config.yaml
attn_scale: 0.177
lr_mult_o: 4.0
warmup_steps: 200
Each number is 500 + 50 x the weight over its row's rms, rounded and kept within 0 to 999. Layers, rows and columns count from 0. Numbers have three digits each. The size before them is the row's rms in percent of the matrix's.

# layer 4 MLP up, 320x128, rms 0.116, rows 43-256, columns 64-127
098:451482429487561497514501490511537490499449439568533519507419462412558432498477491548515449533451559452449508521541508531437547503517508489425488468536484575548550455558524522516484459471404600
108:516580518512481485489403425434510553431509469595425432516551518555483495545435559468514552506556487521506566411533440502466481477500471527550604422485428495530486540544632487521521475528555500
104:380497477406417509499453479508588521550513570506452441515465442465476516499545583527467499474408437475443437559494482476461465552495557527458545512422578561559516550503463393435566435418498563
089:481464506502537499510525469459460584539591494509486502447458453474521493430457582489459490550400596580450513501462432577549461442560473482462510521548484524456460464548441417484483530478493490
113:580554514545554551497465498517509558434386427455467477505393487489509476507465405446398391405460523449539459466563514481570516558480570548561525378554476561412494450497470495531455511540456520
095:543500576510522468558564411504470545594449475542450506556476582538453364460446446528574552551434494524574502505560501503525426356524483497461491534449551534485500467434445551594556441537466494
104:452518529546500506447583544560488471533553431441457501417475553429482524505552628457531579519519436549521535555546489542503494514476549581475535528541598513410566419515430421588532441550520562
087:504479507471414448540490449479477542466511532588410529493480523462441553493540485444484496537509406549561479497446422459503391507432454510471597436399460558407567606534605504543560525550563433
101:512454489533453541560548493522478490616575479474415498513535476500603504444509502442510569469577453451463531513563453453520518549534452521463440477403436478470496497444472522543567532462483517
102:573455427416474529491492527540535473558532544446488559526471559525572459502505451540441524432491618536514472450483574501522481464510416554447494494487547428516521528525382430514469534609448514
100:568516446519400492510535470478454521490432473510432519388415478538582559534395454567514546494537491507426505416499500466500458526435426518531561503427467489525524419458444447499526486548386555
088:536555500471449496392465565473575507452512473487480478556443412515515470448388526463524496488509512551479550503416549469478386507389372544527605537456546444515502543581470491632576559492399459
101:415552450483484454492502455499537590545478524602475451470473455512509427484553476472549566423456546546541635444513482529515483458474494459522491421419504495509570380546524482470454584470496422
101:539447473492497523446449546471579439436452524461492509557541429476403506503585464511543593629424548417536486565546604514516538495478521468609507456481575465472524499452465494457444481544486528
094:497561574545485513493447487451559566521466435534552420614472533523491461494631553537495432458595456465495510486561574523443529487486574460492433473483508395504535452493462484561523572489441450
098:446563432433531497482610516490469511512465525572557367444491453537507584455493548444551567585534468531488523473465467465486634524462562545489514544371548438502528486446518483486420552559513485
102:474473488541445471503453446405474488526511573511537466523490547466538515522545476496454514545456481476612509449539509496497476526336473466484612497498524497522580516530475407421468502488480562
092:569510574390587515530456449439550478497501588469549571482459482480545509523452466528578480481482557581491447473479457518450533602557423559451485457482473514539426526473564565531506446500488450
103:394470502515515449449432471514578523499491437542623493478461493415549497456495563502568466545493586556441570504500527457386581506592482581458539541395434473532546494526471428551522536482483552
103:576554493476544551520445466510594465370461509496463519411471440466505477465496462467500534468581468468494510458463526440501544552576487511556591467504459500461523459416522448502545478579560526
102:451523518430499563565517588476456524553506573508475608498584535516529450422490514519475521519459519471549456439542575583442444472543457462423555438516453525475464506492517506449507538439451493
098:488508481560486535490467531431489506479449426547450493559477574459457461468548501543502541534538518476607402514485489521534483424540536528478519521469544515511530620446547559509560529628382439
097:512445477506502570528456481527495515478502442534599556521493571449554543647564493527447546515491514460495427453451480474543495420525528449520436575513527495517494459500537467521482441547472530
092:435532521610533477555574458538376461534532545515456503497552420510499483464399513413472550550495488468520500547485546524499538501401522564463503531568482527434466614471563553544477493539499517
099:474515428496453521507542523521521505582494439456512506487525533531540513523535471468471498392517569492551519577502479430548469528573485480579463479392528502564543537463548521502519518490440506
098:483541576571505447515487552449492520559411380476441544530504558512372496580517467452550502537546560457557517512477506542535472517540555560526501451524479549528540489422486437505516483409528459
103:499433471438549431563550603474476474543554430495421604477543548537457481548455451515569424471538438509522525521553424557603517495454442556475468388504561463481469447481461571539524517490560446
095:535554558425494523500522499407492567464453569564449522425484490512514572573526560517498526502500528533537572427525524459560435550498422464515515487397455543462568485457554510476521504456597405
103:452518479520528389415476540472516465550524539534549565574452518445535464472462531417511516484508490490520451464524548574577500460414480548448477488567483484523476485539448459512445481489517567
106:558424507508427544476462613411521526453509553503537495512470468495445493397576530482489613481534553515491415397443485450473573595453501542501459438460511447628600530482450437509458473532469393
099:458497512507504573497482467474446575495532484498484433525493420481507379546556496544467514615462519471445548525484440526610493461408513453415459576535606558503520480412451465506555505483483511
102:421499429434545518543469559482492481487471457512594432422582489524534524509468470482589537383460481476417525532419576496548443384517477452510519422400520495486400479442492450504541533525595448
107:496575547501501477488515575507591481489490436493556432500484515468466494531470569376448508429401561367639512567451526455454512475498426539567398409560463450488471433560392522540440507463476479
096:470521492508535477422549460491472487470516518432557479536441486515546465480349472536559491532501437528516499488496590459506477560449489459521565539500371570513432496426522489505553540466422522
103:446488527503555431431444529479468494605441513506501402554463484476535566400421480474588380488577573430494550478536532466548420542466500433502503520477549513510512542461547499547515523497500513
093:536508476452489527528453528518492479507516419468417437468440415595537442488534469474518488503500527507578556488500566537516591460521545388526409508443420516519551537456538484507433494576410489
094:543524448543539436548517393510535425454523547520500459463446360494513419467481463574516495535499488498517557491546543416441427481525448538517576471527473442460595450555449438469434455521498440
103:459573480435497531483522566423595528523508499477529576485572445527562552560567562499510554399541514542486520557485616444545500424520443521503573582508468470449530512513447499513579490479496542
096:469326479613552504512435533529428454506488526502519490502518573441455417539508540591504528487569523407503531531505437551495481539487459494474489441537463535519396430486555560544548536539542535
096:456586459468474431423525492544567550429470479500504408467504442580522495420544526501521526513386488457488596499532364527514467579531548423539516524492524505452517436470489451603463539521572466
102:548493485600477506472563466496453483444518378504482502442510431512514434440502389477523549516492573566505497531560507533396505525467491460636559548436552488466482477501548464473425548469470463
089:458487534503447488502466571376500429520462467557555664504558560497535472537586470353540456460498468444469576519560518560567425458489499535548497381473566439533543471591457518557448561480509426
089:525480547489588617519433584491488502565537542526517584563491502468541483517514487515479452531504561499392564399487560499497581447518577471430469559501523472427472465406444459447495464443541396
104:494524530557597446526557567488586479462510510474523592453564529508500455632479493506509563495532537513469506478483501451477489484513433490481534553523463378532494514494464560486577497480530521
104:438609480505520478508510398492513569472579509487508457608504554452487577458510470480558513520478527526552577373488494592426562546442510509575495542486416569439551592461557493438454507515596487
093:558451506447535570579409550485586431472439538550450511559498491494494528522431427396509528467547505460431446448501475543631460537521536437630404526536485510506483502467489511574540567465499462
100:583587556427456475548555487485539537570455530541537513474410512480479523596525536491485455570515500563500475588477550415516520465421511499473500461451484519517485491514594434476343465422554605
098:590450458518580486478531515453424500512501420441549459460504475492537522510529467453447537511497497522537503499412549435513489510420485461524380515512489460556470515466538560502461526498420466
100:486559440404403395502627479453463528555518541571494473543465514437457594457425465508497483582544447547534456519527468541562567597471584487416611514489531569426512494578539435554469490568601476
095:533427557489536559602538521568358462476443428484522521595573477491411536521402450452474490473521498489491484554563511548559433548565590431435459491455529497459468460575504514573459491464444561
108:499466405483452422430424570541489505485583532537587423571550476549415463600575537509452439409564465524580571568470531445533387418563491512548509434461507508473511446484424448542487578530530503
104:540514566479413452399525473453566402505506492446568507521379531531424480549556417382452510435434547489588437475525542605442523488521518514496513594491552485510544516464435421411437535546485552
100:525438556480568487578504589572518558464460519554564507479397443531527614453602438529565410525442468403421502461522466408547488533475543532464497468423480418501499499509591452530505445446531507
100:534481426466562500538432434485509539395539518517458490513530550539417469422512529463457482558464467414527465463495503477502501504515480438520459438500461581472388455478543477485432502592545493
095:500534449563551564503496549510513403521551463436527411504549441537536500495488490393487591479424475500495504541476468501538492503416537388561457499468512410479567423515454521491492453474536533
105:537446503461531571577621535401538486461457504567463564560440481548529472506585553523492494536441408542410437553496531527560479493531517521591455468495578430448499497523478497440495502443468432
097:446488520566445452508558480563543462439442563471457490537479507438412407476457476453491495521507446524565462446497588510477557582557525421537505526536424480521421522483511593444597458574537480
111:535488553528490545548485613438515504506414525473416551393483536513594428481484541544477545469473476404493478542464422474586504548506564478543486484491480573534474535591510438552493443558490563
096:448605470453512478494595497414558558619520521470471478486565428443494446589447542465559551479540514543451544473566467508517442564578503491446483541545467554469493434517490478452489501492484494
098:511566452480454391580472563456542582450542519489503397473579470499460516481410536453525565436495489476510499534430498587502499496498494450487545517528534420451596556555517453501505543521601417
105:444540545497529465457558453472460513591570452461458517502463502541499454498444502476434471542444529536528502502441478525450440533508638512468582623496520575483422446526476465507455498533468383
097:528472491573495617594393535512606473461498513610550546551491497458475539460558478535451489548423427524488424538483489380414439588524451588477492482459547481569442446538503486502510492499517580
102:509488520384568453553393580476520507480505513537436493519569528510473445505471488523512503490397447503595510353511460515563451506457473471510498572528505551465465500462505612494542538526514486
099:528497519459406542461529501407435518418586476471439437498492463524541550502447439498479576459519561511576478513454502316491515451499446555486515441548478471498471481411436412480512495505387470
102:483527489560491516443458460500425496376439565456559487443548454508504466507442458504511499442489496472507481480526473451458533553519526500449424574419504431499535512400547557429497385571549543
094:476506539516491538597525451459461453537535477604513520491506563425532541482476401409487515521573471509547530514523424506499329502585376524466536546497444466439543469540583431482483579485458500
097:515565439560507525619500489497425537491554532579459529461502659371415467537513500461497370527488473511474559520483538521551496486492501522484537489407512582473496571534505513572436548433529558
097:500501421490472507507499427471519565407431533553470510562649485450404546429444447487550514422546482411527549565479580480551541502421537430499490517483482485440494585532540561579466516492435563
094:447531542512546403521492530431481492490438565494520531432521419423513504509410526478566504565512609549520482483435568541492473437562424554396471526489520488506499571522484530531537549531546486
103:522460579521470550496590514490546478481428504544530587541509492437434596378437445472512496494542485531476473547447507494422492506513410467438583420445582482522464540524543451492469535405551449
097:567445591574488409498496441484450559507496480440371490469472432544560483480487493618496408458596462517436455544494539540554577464526483480469484446515457619441476571548484502485483423483460566
106:550510548513596464464522550467555512568467393510535473511486476499400476555471526481374525467439518469447543548599572502487483522582459492381449466582509436493548513502534537609502522510550538
103:535523566486500428550571490460509557535518520527526474469404501577522502426557437591436519502484430424541556581531402467509622437444428491586436518529495398510561532478484502526507413492533551
105:525512507452496479632565489587496551573531426476422497487565544514505516501593518450509474566594436506435502518516502470477464592451597516503446546401479512473488517523515364543469499427481527
103:591488519537536500493519517506528513494612456509469465523480556395553506492602521426467499427472483527485460491383572484513443540563612529452496471521422457494578522460449489565534488527509527
098:540465535432411498491467461486614504505567502503344450514450521508551498504464452501527503506449412478524492520429526574540532597481466400521559563527482593470564550551496524510602496586535531
111:468504523561459564478517537488469627493466496553505432529494609363458418498470478548538518476601508440534516549523536539480533474506450500510577424476649450562478458531497462546460379479591530
099:417469585472450505453400452475478504613529487464534463533482524558564534478493559525487506514529515484481395601408489629426459537438549525470564527552520484490536474461531540526505476457509430
099:391591510462462418476523525548550489470508588472465473526470423498484461474544475372499542409507508512555467463524509475434510561528519455521545418445503570421349537536471511602509551440550530
086:481469487488559471504489542539551424522434530499452481516492488479553458567513469592457519506481476473441395541598504469456525492601550574389507578557482406547412542490555510494477494469447539
105:514461411379539480443539525504389518583504500603469515461433512484569436455538534466449547468553426481477445465498457537435524489522491473501489479577439529530538466550512505509549394605543472
135:459474455568449533513557547519526467535383518547443526500572457526477588418488494546468488518539429516483479448438453396448506424502485375504428478450467532533533616513450486486572485545618389
092:550497428480445531465480479522522516519437524522513469470506546509460442492438474450491412545420524615592481506576453521531548531453522453490518558515455510472481468596456526507455620516499502
099:520463459478402558474532473523607551565414535495389518511435494464523456556624605507495536437510435511549449546465522537516508466517450592516504581469503552479509465462518437501544491489549512
107:488579611579530511527555509521466554545488423558476496499478409580500537561485460468567457527470502493477493587574536504501450470554489500516538577476540503522467509567625498493473493555508460
102:509497502516431520487429439415457457476466500468482557477490522461516504601600492543477572524464492450520466481498571609531623475503511522479529469526477588498365487442532507479595371542463448
095:524441542494456558453451506534482468531483514621497516564532460468498404452480491454424478459534555481606582439473521436484526497484501479424481567494540477564527516401577473449418512580446457
098:562534464503536574551429486515587473412419574515462451500455515574445545483639468522520468504401415468425531558470487532484471495551578503532527487566459544440471526455561468536545443571617501
094:546535583467486532454440487528499538510576445468425427603468512476495452567623569478517498558513460535453422548426559555458476502482505554536538356544589421489542489535529535513491555506461564
093:492433532349547546440519520489499450497481508443491520511500478467463459579500528537476461596583591546554525522510588476553492558485458523464515525579478554479500505408472546540462553590504464
095:521491567513525576466581572491494527473485606527447563481502544533448486539471513432504439460535526540571404443565580421438567418543439540509512454449616531516540519510488451447519499549422418
092:515605585476507537549564543519521518468521528552452516475461488523384465438496477418508420529452523511517525527498481541464383489517527479453467556606463468479528601511504555490413552620489466
091:437586497484516547512408489484505492507605463503537496544490417517478543482471549555480385470481453508504482475530525446498593415392553565536480544504445489514404454468515521462593430493505521
092:542472464458500466475485410485486498542529499551609575521456606472482533486478461438514455496497485486510478514437592530492510461385442560436532444506522535639402450528475513523519499409451474
104:535490504486603453457458465430497554523450465460413491458488531453531425503458497546458459481483617517470465481447547476437560456474622501459518524429507540488456533482476473559452501574429533
098:558465539501473574449436521439473437505569508551551470560551526541601497470505404530413435477455631511550561487499429539539468529500511519492429502514486407520487421421539504532484461523530473
106:492499501503437477542539356508432491477566523503460543460461522533380412543437555464476460569572450570554444526516475430444534449468436488450572578555464450467537591568569456516546531504484547
095:469617492502427568517536465526388455503528532439558423546437484398534505411487465489449482466528564516442513422495428568437554499562522449492440620442573441493437496490535498506513503506480606
100:430519609446447478561456526531557460562460470453409486547517547440535458521474543387603498426517473485433570484517421541514549492561510495586544523428472568437409454463481506402394540431542512
101:526522536539516527499595447586550592522561563551475543481470514494386462596527536518468535576476474543476478494449549567520449425404471486472554487546398509488608571490462513498501532518543474
096:517497491498465468480563427483524442365546524429499597559572517513537506406495525546453571509509438495479436569482414564490509453457449507464582578457492400507480502491485487505440466454516479
107:442535430516459457448522500445532376426522542548579521409508571461600449567524484504580476551534623488570516536431529440519502489532539518567582491586464408472526558469464507470542513509458519
100:512547522591491405459384518504480485432520426519536518550529509536561405466526474502581411395528416516484566533469478458544495481541488488601427478403479516487549527480431461476462504496441540
106:489513523505522491446500452419450474615533492608395458536489483494531576504507485500495461475578527456498462448540403540503537442529506562573514583586523456438527532449626440433470584492457477
102:432525495527503501521490595482429537533527416441593509447443449472466534446579514544541566408545512502472559532490469490549423599411464557548549551407515463415517477430521538478487563484421437
093:404563451543477431526533559442446515463516478488590505515573461506499524582493503408512522505592513539483503455505448466567527483622495400603494442463622473438538509547509445539573479524519471
103:390541525515463454470427465501537419516571612552406565482484429524466478569427496440566536409500414498468560441426508420482468501460507453507501507513575579537467520567522400520504407541526494
096:438527332494531435489489526458501458501455496508521433446486608437578464510511531470488552493543441492520555422556496583508510520463529525515467544514517479425586548474525526499433557518568484
108:481486496425463495533522451496550396488390512573456493445495441571503499416510492465470533580468486461396546480636504444485431493504589400488461438559486571507459508558416471487431491469433530
095:479485418475485562524476517465513477532478484462552497568402482580523457505538509451560603500469515385514448440553456501506514485608466576482547452480615456488461445478484533503597549407389537
092:509533641422524458433471515541481537487469513577514494503497524444485493512521510443553500549434523510542490486501559507484457529506361525503539421577474482469439463457554437497547531486391567
100:448565494543489524484424484481507552525426517557501435606505492492511445500542499453610427447474501552457517460503530504573482585548618509462523551521495421563504577466503429481562595545479516
105:573534576534423503460608530532500465545527477490370494511506553513462531553441518464510453497506479482505520433475449526516485425550496459562509558489521469511543560517552518552558599476458521
104:449466461454520525531509466524461555544525463493581490493470457523454601392528597494519553486495515501514533562506560480435472447509495509592460515441473467584515517477568510552472466355452548
089:491443441510517607467441614414501534516498490532450542526522463457512473505646496469490462520558545483459553516461497486499534539479428571500540467475616402509610389443529481439481452594523541
099:556483496464441488486525467530522540486576492465548473495481486585453487464459495535487449475467546512435370446538585501466534447541541383484596572513547516456484490525528419483479428504531507
099:492545462475551587479491517527523451485545551468453479564452557449536504479510506517593541395410398576470554550546541604534414533455491551412488480528464507466555546598451437513491561438573635
111:552541474566511441487560528565502542544419504601486564481460513527436445536435551581555515518511601496565475492498573508495502427548474464576493445471389484558471568516514522553531458433469495
097:483532550452425529549553527555491487582511521484646532559533520393474447390619504523544535540422608560542474538470484457478539579489482479540558527540494581491498403443461481424443460490540514
097:523582578572486534606399591403446571482517507556546555487509449576491462491548479562545443507520571537486439538433520382521501552474445531475540429479596430575437463509449525512518509529417560
098:473602511501588500458468450537448507568496500479452440394588456485534519544472465395509438457438484496506524604498482523524470524435522553464376564499443423494465417587396446432527508442502516
100:440482465453488427506484486531473452453430418467460505437353464445484523473465581476509434432482515418445522462473518480462505461502466530540547501459534447383468547635488506554490448391433544
106:480519459456471522460481459566510419545518566555549450506544465457493437487542459493497508445476464467476594470449542467531523534428611578439513552603546394567496537520543415626510602564474450
096:447497436449443484485576454523516410445531342464553574502454534528406529519538579470530512464539524504522509401416533518484496485429544547481535536505515558507525529510589550453379506491473463
104:447481512510470586399466487420538548459495552500445438393416488483574455480521500530482560568508447463465481517441534439512512484534515471555571484541563499495546482461520455474426463568487576
102:503474548476496508443511446388450445485437508491551531394466538520485543550510498457416487528464464486497539470461480579494419561452559522367516529528481529489492515602533485533484549597607440
095:455432580544600418537544372470520530529542420525440524534503532487464489571463570505519429557501491616443531523547521487548555606534587587519528532506506548548546413515474522507581505574509471
091:453558439547554543452552398457479452542520544482521414508411452487443580506454527456531443592517476455421467590548561393485484489473525464514525510494563544477479437524557468478480533472549445
106:558526464490487562455500523456546434506557513517479444462402513496477458560559501623494447598517487540522524509612512594466461472473472482601472612530448486484504423455563526458434549449481547
102:503448535498485556475486423574514559480470544500505451422532482492482682457490517524527479456466523494593569440522506524525486496516500542477558433523548544452531586523531482537476518567538558
113:468493473478471513465520426449499498493507572487547492608559388531402521447538466544444451491476566405511566482547442491422499427503578508481555418523499529533514528536511458435392491519526504
092:433483590486536522503407516522572429550527508446479450488496570408496500485557589413524594535497533596542576536431504548461462532407395476482484439451519471455489543508479526589479583475523527
100:543511506514492566477489503514536540467503397444472480565424514588525504485566503612473488509587534538457531527534474506557493443538566466533419519506544536464475477478587556519421547611484539
098:430528483481465490494478496442514410526601571500543454594441528453500457516509473553440474555488557584464498400462462384442532492461506500518534557480472429465578538437518504531423567584571498
106:624461559359465549546483551544498549512519474487493479489584564513487559510517457496571531605397493472498585524591483504527507547465525528438464502556449498507555480461522533462511582612549519
099:516530544464520547501525389472524413411481556531490602524510502496473508626507645427490461509509550546460540530562458408385538564549489542516506534552564510445529482533498532355426587539582571
102:489505505395483623498525514481561528542528391491548519430467570565517540422549527395497441431514553523483593511459411582474516486442555565538523559499509447504557551525491478574565513393444514
102:417431438510469472552504545609493497475408371469488499528417561432540540544585503557444553519437424560486514421454496509532565574434455528489526447466496475475508537417574443551561491549472485
099:524465479454522497512473449439516514526436474441426426543435500486464466516455520400548572497513455546480553547504593440502517455501527514419410433441413576516464539545601454548528355467526538
100:537542480557513435472530480538523484491379476460494487457536581491438503475474465525513589503488501554414510463527406491478518559480564505505500482500546466446565492430534536505483560549453446
098:611557424512524497530473532568496469476547584493396469465534547490545487478516438539346512540589458494529537441588498587580491504452508482485466488507454415478521516552517494451487482578487549
110:337518561475475528503428410507473411484524513475513515633469456478434466457481552482486466449482478557474527486427517526466437616441551579554433473382595495477497581431531525504516564448517498
105:449545481458494552477375536490546477507444551546560501522465453510521576528519498496556519485528558493572440495500518402554480447506527544554560465458594490520448438529510515523536422517496538
102:384449465580536494505517567589527528537500407426541466507557555522451459460443419406503440448568449517530454608444542420512541551408559505469511494521445516528496462462473484522508545486466429
106:450513606454427573448583633421423519541513458416470415554438516528539566513529433461511544588509535442425493472534468528501477523577543476497517556596518458508457532433548461496405463526460469
102:464429506506531480485517573400560526487446476369454548432515527507458430467561498471530630461456505517523510470443485561536489543508505492495443534476454434538462449533469542464453471551565438
095:512438483493498496459486485584522548427520521522512567626415467448498545534559469455434464479496573536546537514519525484510552462586497532412506497529393512549471435530524521570492462526490501
094:476558453477511425499528537517485584438548427507401412467541471492565572493413458533488540439421473451476495445494432676515501500525564526521530452578463595419603498476559558514479494436480514
101:475495533566444525445485531524556398474484580425436492472540426486487451483434482490361599502471471494515471449527430526497513532611500539574487529462464433514624438528391488540488431457496528
103:651499526541482535497508678552476587469520527556475581460470522542538549504476503451482577562459455501477468464570500530504526492482518533456478563509508551527451536512358499542485479610519526
098:495466508552540505548433405549371486480515488443517467488471485499453476487511398543417477438528530538551457538538491559443434431450448542524475537506479525489424544478527635630509538525542496
091:473536467453570503478453442459571555493564484465485437534513554494520477470651517597557507515509474542440483571499424520621521513486512486574493491475539550477502472531509453605493492410561479
098:316538486429503544502517488537523540467514439642533550469444561541536478519486567401573447463447584476458519486435484539511482478623470521546546504548522524483501510483513497478558565493508595
106:488607518434476524531499534477424482489471451474541518493485566547499481475493532424580438485458561570508418520455548448436532523491493581514503547506611419607480524480521557521422568500478458
091:567512407509430571541521469393506449489587482432498416513501534426439489485563593433501511463460458544567466534511448572460597475485576448564513522483450513542561480534529532596406556489464541
102:647500502485448555551584594419509443540516560540463549497489467544465502439523476481550513492478455489551508552418464517595625487522499473498563464469447510515477357396527587396493513522557576
102:562450504448589579507556467603480416509516541500459496498408559475404552569490493390503582564474547565484480475543507499485523495573577504508538572457580521557435528476479609499522458508501516
101:475459496575544507515493514475620466447542540549504436526591489548624447479530560600479496481534470503508493432471520500524485559518521568565461482490487403526485492443533396481514462497634573
097:466439536476427433471473560456407516439448431456458497534563473422496528570516556467491501525517483411450439466481441548409508337483492536488493475531422470536464504531550473550531392549463580
101:491507515516561561506539503491565513531548500443527487586538463528529593476485471549518485564474483526538547449540441563525589540502563582567464421493429488515499541467401448460523498488557616
097:469486510453447518532535583535528498512570510451374473466532518575440468421462576539493508476601437602517459503547544510494408473441538587433456531504541517505441528481378582491467506480451513
102:533558477476391463476469502548477529468551513450538642483558482569409467489528568442446474525536502554566484502480498578438538354489448534405573531531482535483481461500499549517483442484396471
105:501436416619459571442522512507483507461474508413500516492529520617522569461551454511481529427521478480470445406561419489555495523512411464483513586474453520515529573456402524554503476441479554
111:508588518481492501611457528543483571568486491543549525460600562612465515435496505502520430483454462519587508552528497552520481574444558618462445493465580403495588489587485592485470407579522556
095:319454525474458448507446584534502485531522468459527507482507536424486534519551488537494482505392467557579455561544577527533504421424491483491468514522380482564554457535481498565500570487463495
101:511528554507594535552425539477512410479545465503510431506482555499551561469352442532480486554424448449572525390550508520502568478494519489531446543490511483461418540430482553488497554468503535
103:564477482631458616455480548569485472482574516484465545474448497467600484507510435428527474427519460534466487534490556433537530481474548613626573567415433542534524443586490461499458498482509443
096:529534562523544583508464439491496447480529460509453543554583535531540524526389578429506499520454444533491414523497600594495432438552576492573479475532473503581476620548444537520511562487426534
092:426498542456541553510447519528559448477630532486431519564458515450501424547516521419452570430474540478473578571560542480553484508546489539528520508548491475512607582414451569544534511457485533
101:451487410424514486528517535468442379525500469556501547527460511460524458541499491505559608490495528554412554630491412493440534523446550461594515527505601483493552612476465480556570535452620521
106:434555485539570515549450524439421497531496453492536429499433378439454437523472501500539495498544486569530580510572599535498539525465463453598464539454585512488546534439497474534469479442517434
102:433519509549546495443548520531528539494504443403533459430530489423469520505490565556492573510507537499542468494474519494503448411501487439562554533478547582507464485488537555498539482502505477
097:526461555493503540446460484474547584486497595584511490507549559417628547543595493516499519572497561507544484643533556524508533531515436598547501484512487350539516437432562492452556468511469505
112:599506598501410479444508443482519534440550511532486501484591489554563573496497411586476537396514538548423527504367509552594539593512593478478614542523539579560519503401594486451429561510540432
101:517441456506396468594496586478482512497530527584460489462558426574513530549473484447455422439553502527527490522441554454519508486468561568541431516498457542470539493626526489617478372553468512
106:493382456494427502517487532472555511541492451545502567459489510494510462501510565465482515440438561423495467478416739602538473513490543477415502521450511521529466461493467562459583450490462533
087:417461554493459496469524646459586414455490554481515475504502504516511512606453540524474523516465559507498426570598518466516449488635520540496490456505475445619562523515473494419471415485507478
095:525468473518482482438585482456485458375662572477437487464475516508471390579471549439565518477591465512554485350446525455381479468517536521478532530468477527480423468541498486491452503486531493
106:454534495546520475495481474418615432537512554576468473556465453530444466494550472503458539398480519558494402479482434560452502512501444459432556480443511532583447510492525486604483525448552619
102:445492480428501503499534600523460412497569492428516513452454512544496581491512537561507432550490489560559513356527492481460472486469536543566515537517553477548480492411543503611516552439535420
093:481461475478532398515560497510543511446509529502535439600447469467489519554492501494384593443441513534541619538425469543549498497521599493566538492514495497563493433490509541585562429399433464
098:549435457472450471442520505452541475509478515456585568473575542465394556455554537516479527510499553532479412618552402496537524547587457518509459504505502470549452425509410582561425507553597456
105:539522544474465529468560487488477456527442479495535456559415521590472483558492464473478597422475554497540555507474589416564515454493403453432559491528525428424491512440469572582534492457446507
102:553517454483514492455454558538603639514562522471489453549532454518557564488385471519481535531526439552425491523590475510534469442413523445525468523497548482525519514463477438627525547504532548
096:443516478503486499508580453480430575536545487585424512549566434373540527506485460434518467500639431535570441524402518508515578556488468480556458503557543497482512483573493452458629481532499503
092:506566510536443546495511571487494429460528465514553479521508516530559577495440483529559412473524492597519546568518492449457511609560499529512548555486447486541516409621423532453444602470556487
104:524491467456480570505436470523437522543502526498435487538489536453474525486459445598621495487571463547446509515538535429541526469543503493491487552532375543428487548511456466495539590558536577
098:512476539495439552442482464546473538445447461463552467446497465540485533558506616530508547574509386551430564549543594444493446515512475521469424472539524469453500533550481396498517591551524508
102:535509467520519455456448575496471479477512446465393586447556477537506444519434555496521572548510507464468559606444571519443481539515498473491378459544402508535491424406455553491457460516468423
105:481494537510472410457494578556430510467459461523498500480418419504550478506487454486491514480544505477430533413423553343439596459565466526473507509409542437441523559509516359530486546586539577
100:448439504535463452542470458523519502538488546589488535465457456419507529529570492568495534578419524552539521454483510487461537437479513627481590515454474480575566515486425446645479521549474407
089:558463554512558464468544443604441460594469549442420477528451405456525530511477516474559493549531493511494449498492443526451445560458458537388527515525500491391578525498483535518536456575491464
104:566506544439504472491507475503456492521467460405496559520525444485467474533489460522507438554616550529534464528494407427455548547422546436477510478453377488516442568524537559523506513539410455
098:530533547523439537553544482544500503500543467498462501545382467516574485524465532491466502520461506487489587433461501459536407528437489545563481501480462578490504466406453487528509546420549486
097:469468474487458561606564434481542531437502425492484558478564495449531490450501574484565492482452515521485504401479451478469526540508521479540516514515528553491465426488550591471464466496519498
122:474469563468494469485509533458443539505445516523518554503567531506437497454494559428518505484529434421511492507437449411436485557590485468539474527526480507498500519554554527550597417505498425
099:457479464505468530485517471533481469513461507469557562555486542538426536462475586547542430544432588481431427603508514486477569504470501446530441519473487484497467440538594531451469531455484483
094:482549401441491458405479463473523413481587473489550452445475537497489486489463520594490513481488523597467480543579501588435467467494494521415595518519466513509511621485541496483527562524463548
104:441454452448394571498520510408584431475616503542519546435428482581470460517474556515576461473515523456505465474498516489516444501463545405454539538504565508534442485523522470540489571494452402
102:481549532480479477451529574476493430451513431547475543489470479467387401573545560420454488508518441514487550440462466588457467603481600543574447485492540384491544491428441510507427387444513438
092:422560514520576455470433427437519543526418536539560533547514590446470459459541444420503414476566503484510595472542465525561513481422468468428416570510473508465612479572453608474414496488534505
097:586476531500599579468539563525539543563531439416490490502559428464490528492498547486573516587449461437525597583465502477462487504424516453492488473468463525546518535547446571551480509516540555
099:504524443537516495500573468496577475494533452496466444515547545510440471466443567501546532545470445496586512451525605518457501472493550482449472515463549606600504569437395506567510573532606543
099:450506526548451521581394583524518443453549502529507367534359409521525522468476454447541493506488483473495487506592476444471446555566583505499498450583513519482525432483531554599432505417470537
091:462523434489487506594476555520542454473531499444544483441525471461563592489528540547422557393503480420433560511439404567500420578509619453598565491455559411458535507498490428532486504482482571
100:632449540509444486505459536509481505569515454498540512536506467412473494481472443539532433481580571521512467516441546422468486492526448561437361463464471521526431447605492576518515442545376556
098:389546539473477448463485554581442463530450494499503526596467444485515511435574531546537432456512506435436497465411503583548502547482492480522553560574517491571503498454557471548430508606528541
102:453481483518577555558444557552610535524418518482499505425503499465611481485528451545529459466466397516525548479500496459487453485541489419492455502472517543460514481578542481600543491404541463
105:539425464541425486584533456462451492550508422532466511481480507530487547480573558553472555502641516441550492546404535526530416490449532520497475432520393599478446482534519455527496448520468525
098:423532577455479548462622493384509472556397472439533542445436461444450441488583553484423497513502454456491464459505491528474569485522380490500460421523476455539464420516522462491630454558468488
113:464505515469508517575572551544492529546543503396482438374578505437489419498436493427460440549441438534497557582481436487479436517501508501504535533544561488558504447576447524527492537483446458
098:544524520530424480484479414530511659510552516556474492529459504472498482512446516432562530530539407519421480529498495424515481505478497592482534550495441503541603475591470590551519548489477467
103:474463594379483557430581508487587571550556453528499470502533465480604452473504466480529414483487512547425567510547521505480520451549477481513629435387479468435539556493503430475512601466442573
105:518536407552491455459427445542571451421377450492439507494415592475484458512462387512485498365476486535521482458431479535514509445499566504466461514478505510562609492497435524475502524568501496